{
  "n_kv_head": 8,
  "vocab_size": 4096,
  "norm": "rmsnorm",
  "positions": "rope",
  "init_std_up": 0.0142,
  "decay_fraction": 0.711,
  "seq_len": 384,
  "doc_mask": true,
  "steps": 6540,
  "dataset": "wikipedia_en"
}
Each number is 128 + 32 x the weight over its row's rms, rounded and kept within 0 to 255. Layers, rows and columns count from 0. Numbers have three digits each. The size before them is the row's rms in percent of the matrix's.

# down: layer 6 MLP down (transposed), 1024x256, rms 0.119, rows 226-272, columns 128-191
# up: layer 6 MLP up, 1024x256, rms 0.228, rows 227-272, columns 128-191
down226 092:155089109111157172118108100132096108117139105076098099120117111116093116159131140176062170113124105153176143137123150086138076055177111129165131163049101087107084135160163182144125196105089152
up227 104:178114146124115165133166095184122157181153152098115130111113083095124092191183138081149147112139142077106169169151148191124145161150123131151096159158175161185121157152109127145123147161137173
down227 105:046129157118147080083155074176176153106119134194122086130123145121100108165135154133136090090059109094083149150106080055090181075116147084159134176180160165172170119173135120146111148171122143
up228 097:113141154154045143062101100125091124118119096115149147179154116142115090071140128085123167106133147185176059145153152155146118112169121160167098137113134140097182109093099106130194171101127170
down228 091:112122111084054120195165152114128115147135100144136137151138023144084153156147126150110120163162113157123136105185081119206080123139109147150140189137110117185165238099135115147125156103119118
up229 105:065110108088105079135132132107144129155111131164126117128091180132095126099130099161155024094092147147089092187133126092105139123097151150137120175212125131098105104083068105133109206112122119
down229 109:070105101126117162065093158136126114151099107158182111167161149125106155077176155102074118155127069136214099135127111131076085129117151135114123199113147187120116106170156105125107115105084115
up230 101:163119173085180109057082128084166080155136135199164117170132237064140143158124156140130143077155146194108153218117105175122154139205071124140139110173138127128156132154119156112166161151134160
down230 106:168075123161163149148131149143184142112103069171135144166126128116152117109107148170105173174141084142075097111095157089150149090153100101107147162135139125141109080151057151136147127148129171
up231 098:093170199140135159105122156118094123135096145104115112111156163091140138154141109154122041134112175126143191054134070152076118079148097135165127114117138103146176134096127088159119148128113085
down231 094:108153104105115110136125085170162107191113101128128089136113129143140091068066134129065132082176154102190097143168118143169124102150085087116148230157149099082111127151112145111125168164134122
up232 105:111102159119123090156112091204123083078117113150102159179111162049099081134120147118130126121089089090141153155094171128109089112121152082110068102145170147102140129126127163131104090156145173
down232 103:134175096109151162169099164109142060166152165123113137132103147183169133079131094166166137109155129145057147099154163113107109137093169149113121055151163133164122132165116173111130106139159188
up233 140:144157122085065205148187119135127117105133146172121140070050110135134165143100140129206130109120134141081160136125157195118140097137137098097068103076118125098138167110156086108132152092096112
down233 112:135115106135189118147143202089129099127108136116047186091100162106103180125150076095103114113176152120063176101180138142148127192119126143167068134112152096157166144115151104155109133117141091
up234 098:131127158153106133179123170137101121148098099087132144152117104081151134097105077125061101176117110142083146180165140115062171175134113174101128131107116089146179096173118151097042128083128166
down234 100:162137150115169109146105169166106131118173105094121130144220113114124216100083114074120091141153131127126070099182133163144057146146138086103127153149108055159138082124098114156082099134095115
up235 101:134120182138107120154163111164119120211105145138094147144147133175113069115136158136121103112139119135098124131122136118039086157122141148095182135135120086106098145156174109137088110178067122
down235 104:102181172108110128126111242124107114101128165160163126067107161108161113100121109151104146114076158156099098127100150094185065172129135145153136155159035094103111122152077124128180148118194117
up236 095:120118089103101114140151151138160161113101081104110131204160109131127125126098140157160124159081144187100112092149082192117184118198136135178069184083102126084070064117111083098062089132126128
down236 090:105077143097115214144116078081168132175117152103164058111124144136105142081113117108177101114164129119085099144127125132203135213128133120173096118089159133131118152144068177099123121140114173
up237 102:114130113145137160138119089070127107149065090149100102109154109160091110181154138092159154163080122070179154125113121035125112105110094183115092123107142122101137086127137127134082135115103191
down237 099:123102215177089120154175105147115099106119176118104117136106152131097211109066103116079129107095193161106089064114100144165200122114096083165132162146168082110088130132179113152165121114084077
up238 104:143135141085126103112128057091169147128218096103095153145093102125086190191136090098085131118136142156130156147141131138164135101187141114087154109092171138090111152118111157129117115125117101
down238 108:154128144166121129070137171123147123130107138093105181116200188055122140096111150082138130106139096146120111127098135166122070117182141107109066122100085155148162159191134093100167155130191141
up239 105:104117128117113172188113072115134133108148142121156102148064070082111130087153085160096117043121144076094150120168163110107078111128139098121173163167177134140077082150118076116116099133139143
down239 102:084178084108102148135117135123155147138149088138076110203125185090133098151138069157129091125139146114079169169116119174099159111162150129147153126102106189123141095132150179157061206158157162
up240 102:099153107077133140100041122109144175108147129132186162150128100097137125137140132056157184072133083142088093124156125111106127123115096130169120109173156111130109151127142063153108127080149158
down240 101:147172114143126181151139177096044147144137126170197194110096085096152148149150147114131101139092099092112176105130147171103155107067102145191137054204036112177056095155146162172090098126151135
up241 101:133138136097155075095135147110165123105086105088153129115142131106090092127131172101191079107173136137152086081102185135092156110136126093132187113149125163152146124143169173138115126149110063
down241 096:134120142095110117101163118145143152104076102166153160056136143114100109144141071128116162156125120184129170221162080104132113124155059140150151196160130128128107087137154175128169124141098114
up242 101:129119199128120133137101108122080160113168142160113142131116138116097168173070080106066071060103151132097099144105113149091132095117068128186164108157155115089139177150066121198093141105153106
down242 103:144124135082135146169111084138117100170190081159127160132090148152106127107165161117150130123067110151091135168123139150056139112146090101130134175156157134152153136111159140135108120044187109
up243 101:109162144123156139062197120129095186135103154084131146146133114093130131092142096109132138003162153135068166095165117120139087145117097190110169103165101149144079156177122133097130168169134148
down243 104:166112155122130124137098110130139156128124175090113108103128126138126135102097154129061123163155080105090132102135195087128111137179104119158136126137148169065179069109153086120127111076082118
up244 101:117106098159149077097135151074166084128142183116149206150184151083117150077109183115124126125121172145132132127098125119141142138077105189123110134159081109132166170123107110063162080178125142
down244 105:131209115159193058195108144142215084190158077150114194084129080168182107135140148119155153077077123160161136084129160158131146136166149142074144150134062076174175113102165143079053103082168080
up245 103:112135086102112129103135127137130113095102103108146135111128123068096054109193165139116111144079091203184141161168065149176122125146097141117122118091109147164183112102108108125115138133149129
down245 108:144094140126090138136147117127160120103166098122100115089112111149139113083105148162145170102142230129121159077148118100119115132119103097136071131163099091140106143135163138192178130107168110
up246 104:140160088096133118100119151155060166099108160073147167137175126131182068145132136125136090162091121118058157135122115149107164085109070167121102098129159138126162076127129096133110128152180198
down246 100:118161186099168153132116119141133151172125128120158174116165092122082130126145109087117164174193113192139201148113149094147140088079123096147159112137075176153228111135139048112090121189077139
up247 093:124155158236141100060128133081142104136081113152151089115147109117141136141178080140016113088154185116168092113136117167098172149095151161101117149169150080131116108104151186158113178087049077
down247 095:108124122077128130153137078169131075146143145095141039164118103143130161102175141139100116101081165134148150119146124141065095118149120098103100134161146114125162154081157126120130120103206113
up248 098:073126054137136111122084087129134181169153188132148106129087122094160115126114150087109105171126092060169187180148162142102141153132083145163131103120138088079121120139119142098162128206110155
down248 104:103137160121149146108125162044123098094137137118161131124143151127144172131150120128094105119141131098130072122171117073139113145104152121159097143097194184115102195132081130130082169123061095
up249 112:150070139127134132130106114155118143170119095128150088098144138114127107118067081125156101071148147123118189173161101120162142077127091139104138153154098164194101090150167050146132139187108146
down249 103:104150132124127162063136080113138141139136109156096135192165112196060111111100182119155050093115088136089130156166069149115116104123127146142050168176109113149099112136151159138133146087092200
up250 103:120120133088120086121040203109143124189131165129097156113146164118157188165114195129123163068178104108128115082141148110161130124187108128147077203108141115091112155124047109161154143109129121
down250 097:170125092185167123118108076229223099112191122109114134120100089157166085124119123157136100117184109093149109168140183190160083108164108107143116108124130116138164138127125164118076138085137136
up251 099:093152152065120150136109046157135183083126138137108190109107110162063137183083213099168133063118110129064131156189163127105160148117135112097123085115068131134131187120126126102135171161169149
down251 100:126084169125119141096122165159137127127141169079140182103122144050126046043093170150160147142144117120123165138166163147128053095089155111069105165146104162144144109133129119092160114191145138
up252 095:160129132125131117113092099154160115086116166102075156108098105184138134150130119111109120115138163136101125099145106080096120135092132109126112141159135080116126165188120131077198112172209182
down252 092:068089157099142127059071100184153130104090099156125099124185137107085194099123131139142137137162122171159143170161091186155169188161153170138128119096049166125120118076112085117111159094113113
up253 097:087103123095198187107050133183112123107120191147173155136090134155112134087131100126148124136178088140106180104130125168136098152091167138087125132099210108121208188166135165128122135151124139
down253 093:087084187125112131142190076117129124141143068130102051162205128088106100123142137114151130114103081176137096131129136128130090121120131086023171114128161106080122118116101094073174129132073083
up254 101:035194165137123082133079120123131185131124182090195154119071119143155144136167099157062141152113138136123085074050148108137085147164129152116106106093136145113141144124163192142105114123096106
down254 100:127079143112126066110139129101179140106132067102130149091128142085148092173143085150120082111133123135140084089130173082129138133138090141154142198157084077109107150113168143097086139164122134
up255 095:095120147101121170112125117114113135150106144128155102157130122208099173169095047125153125145134115089102109121125119180109131150129139080102144101107215139155158135085194149136120129177123083
down255 089:133149188097149151116067146153133091142109133146166087127150100084134105051148182164139062079131165151074116147106130155091122130114103146145124019135113090117132111150098140123186125110154150
up256 104:121115142148130158127206155110143103131100102072156085142118156126106115176131145116118152112078166117122099104141090232091143122178116135116145165130145079164117100144173097136122143159153137
down256 111:163079116130070060121101146178125106156141145127095196185155192131119104173114139129091119134116140142165133109124120143074111130102114122177164146073133095054144158143200145174141233172129090
up257 098:132174142092148138126191162145184071124126103122181113132163129108135204124154100129130131085113138170134131102093086104103069182125145105135115105119094163165114138137183174143108125032109171
down257 098:114105132134124126127102106182131172120134206117073161093132141148112113107117152145166121128055073137076084077148169152159080095130117143060169104132146110104094069110056153099132138154100144
up258 097:143181135121106067133130098164106126093166095089135143152155130104105183129184144144140155178144105113098161080132175071134062110134109080123123155163118130167138096089150124188049152147094141
down258 099:106119101116165096122143119089108129119092084213115142135140129115162144150112063137142104116065105150169090135135157100148083160094154109077122140121164108087132129117131130105146077115144136
up259 108:105133114167089096115129138159088142116098151114121201120159091164076135096126108134093137110052180122133127193101137143117162129099193116140107144128172065153102147095127168137101136137121094
down259 113:126099134125134108171142106098176132140119130093128137096155112163117125166142158192138078146142107083165130162120130083113085142117167131096060156164123197101137098133111156105074132116127079
up260 099:084108175149124055128159112095096095181099102127150112120119146104174076102137132140200185149150142174036214206190099150103104134038151150174103183092181137123087145136113088184133142126180177
down260 103:094137132090110120123203120125086091159129043128156125207098142118101095096152131125151166138067137122161182153093132068150137090097060160128190138148168090079118115048089137097160119114092118
up261 101:144156129106108117162063151142165155184119101089106080110127141184081136116116144108123129099093128174153095132189131116227115142130100146159113136134112140192186180123089125126136119130127122
down261 099:166119151143084177123077164081138190128165134152166161105175151120167134112083096114088083078123138166161086126142143161087198157141088126101129115158132188198081134140145119149133157070115130
up262 111:118149109146116121131140098152170178112174168128140141103174077077134140159196160117092140085135132114109109137076194097161112178125115093154149188135157099113099158102115134154119131082152135
down262 110:130136157124140114109139177142178178125169133107125143163157143124133167150108118163150103142185128148165111131090137137071093122096077136153144105146047162147174076126126156232124103093193132
up263 103:122104176128153144098105079145131165113128106139140156123118115199101072175148142152124111155137119175158187171182126176168111122086132103118118144090161166074127166118187121180060161119164088
down263 103:132103109142148125136148072109144170134118173192136136090154135144183170066043071118091094140050153115101121138136122118104174145169156133118093123106155095118135105107125135132144100146112190
up264 099:079114111119091074135099197171116122149067134145137117157067117141164110105112163187149126125124085118127142157137105165144160154181132100130162104122073153112101135151123103084129102139191152
down264 104:171108133104030112134175184102164166111104103117085078086092121188157086085178103147138118137126127173115088145146122119138143122132133149113130122126128085135136112146174163109090117174155107
up265 101:110129095145182072161086107122135083147096115122175113103149081110105185155160130123105058150194071113090115120089124105070172140106166100127102045137195141062091088170147186145133070118093127
down265 100:095140162079112149156147110126152079096125135067124077115139085118134143184102132142153153122148124180117147126117105120160136163123097186154110196128104097111181147123115180085130129154084115
up266 096:083097196095110097078100162134153147110113131143097161171112111085114146096115160155138139143058105126134084121105103133097114094112149130154105150129177137067119145150074093152103148110207165
down266 096:113127135143094172133095159191181170166073116105121045084111130144104119146131132172104071126102143137161126145078155167094158090132147141098183128137119112167147060160179118137085137117099139
up267 092:166069171079125081119173133112103121161143086102130110140143101100080125125108130117146159101122115119103135130114155170093158120145153147120183126167136129183100177091141109106139099114170107
down267 098:157141172143113141083138123133092178155099157161119180170129123090146104138179156129121114123095153142131120113075144200133157145124191112124173122123153078153117183120143145068122147132106147
up268 102:188142148102167113093105120139154113087087087153122152104072132100117120143112146099149148125130135152138109127106151137161173100161105098143111110132098155158121112180112116144120085112118126
down268 098:116075102114072096073100143109160140137134116181098155088093154158081102137133126126117117128116150124142110124133133155141091154150182095131072138132130126168021152167155080111083151114111121
up269 092:154130086124156159082102090165114128101142116154137138199084119142138069062129112126139174134115148141152119082104153155130165121111133165171072139116115082136147195160078077157079116161110186
down269 094:173128143166105075203141218078087146149141134134176107058127118141148164127118129119151124151122131076158149172104107040164175160164117141121104085170141173192066065169130114137153143100155088
up270 105:122100111119111111116099125158110171149088144158205127121107148060167146117108081084100159117143102070150112103108173119124058139132156111088142148104170130103172114144142132173143143088107112
down270 105:115043114126120140119092054138096117158149116120108111140039157161131054103204152069130124079114096108190145078147117078159084138179159102165120097081120136112109133106099137146097112158090125
up271 101:118126152103084142062136101116095136106139136153186113085162173155184172121167100139111085162170109174094111181115145124094160111127128116166167129119157093136137138164139114089088150133082063
down271 094:165153127115134124131088140123106106107168119100139088097123155138152221135091084134096122135154103173117153132137215092089127088122108186131132098131081112120140165140147224113160114235129077
up272 103:094098154100101107103136060179117149158102102148086082149073210131186144108153091168105096094173131120111130116142112131127154106091111110115120156161137118144164112133085127136126156208080103
down272 110:114026136106166090101149107148153170153110123130130150089145093124076178165074128082123140171092181127111154103122099114152121119090099101198111150110141086160082158087107146080074090120196119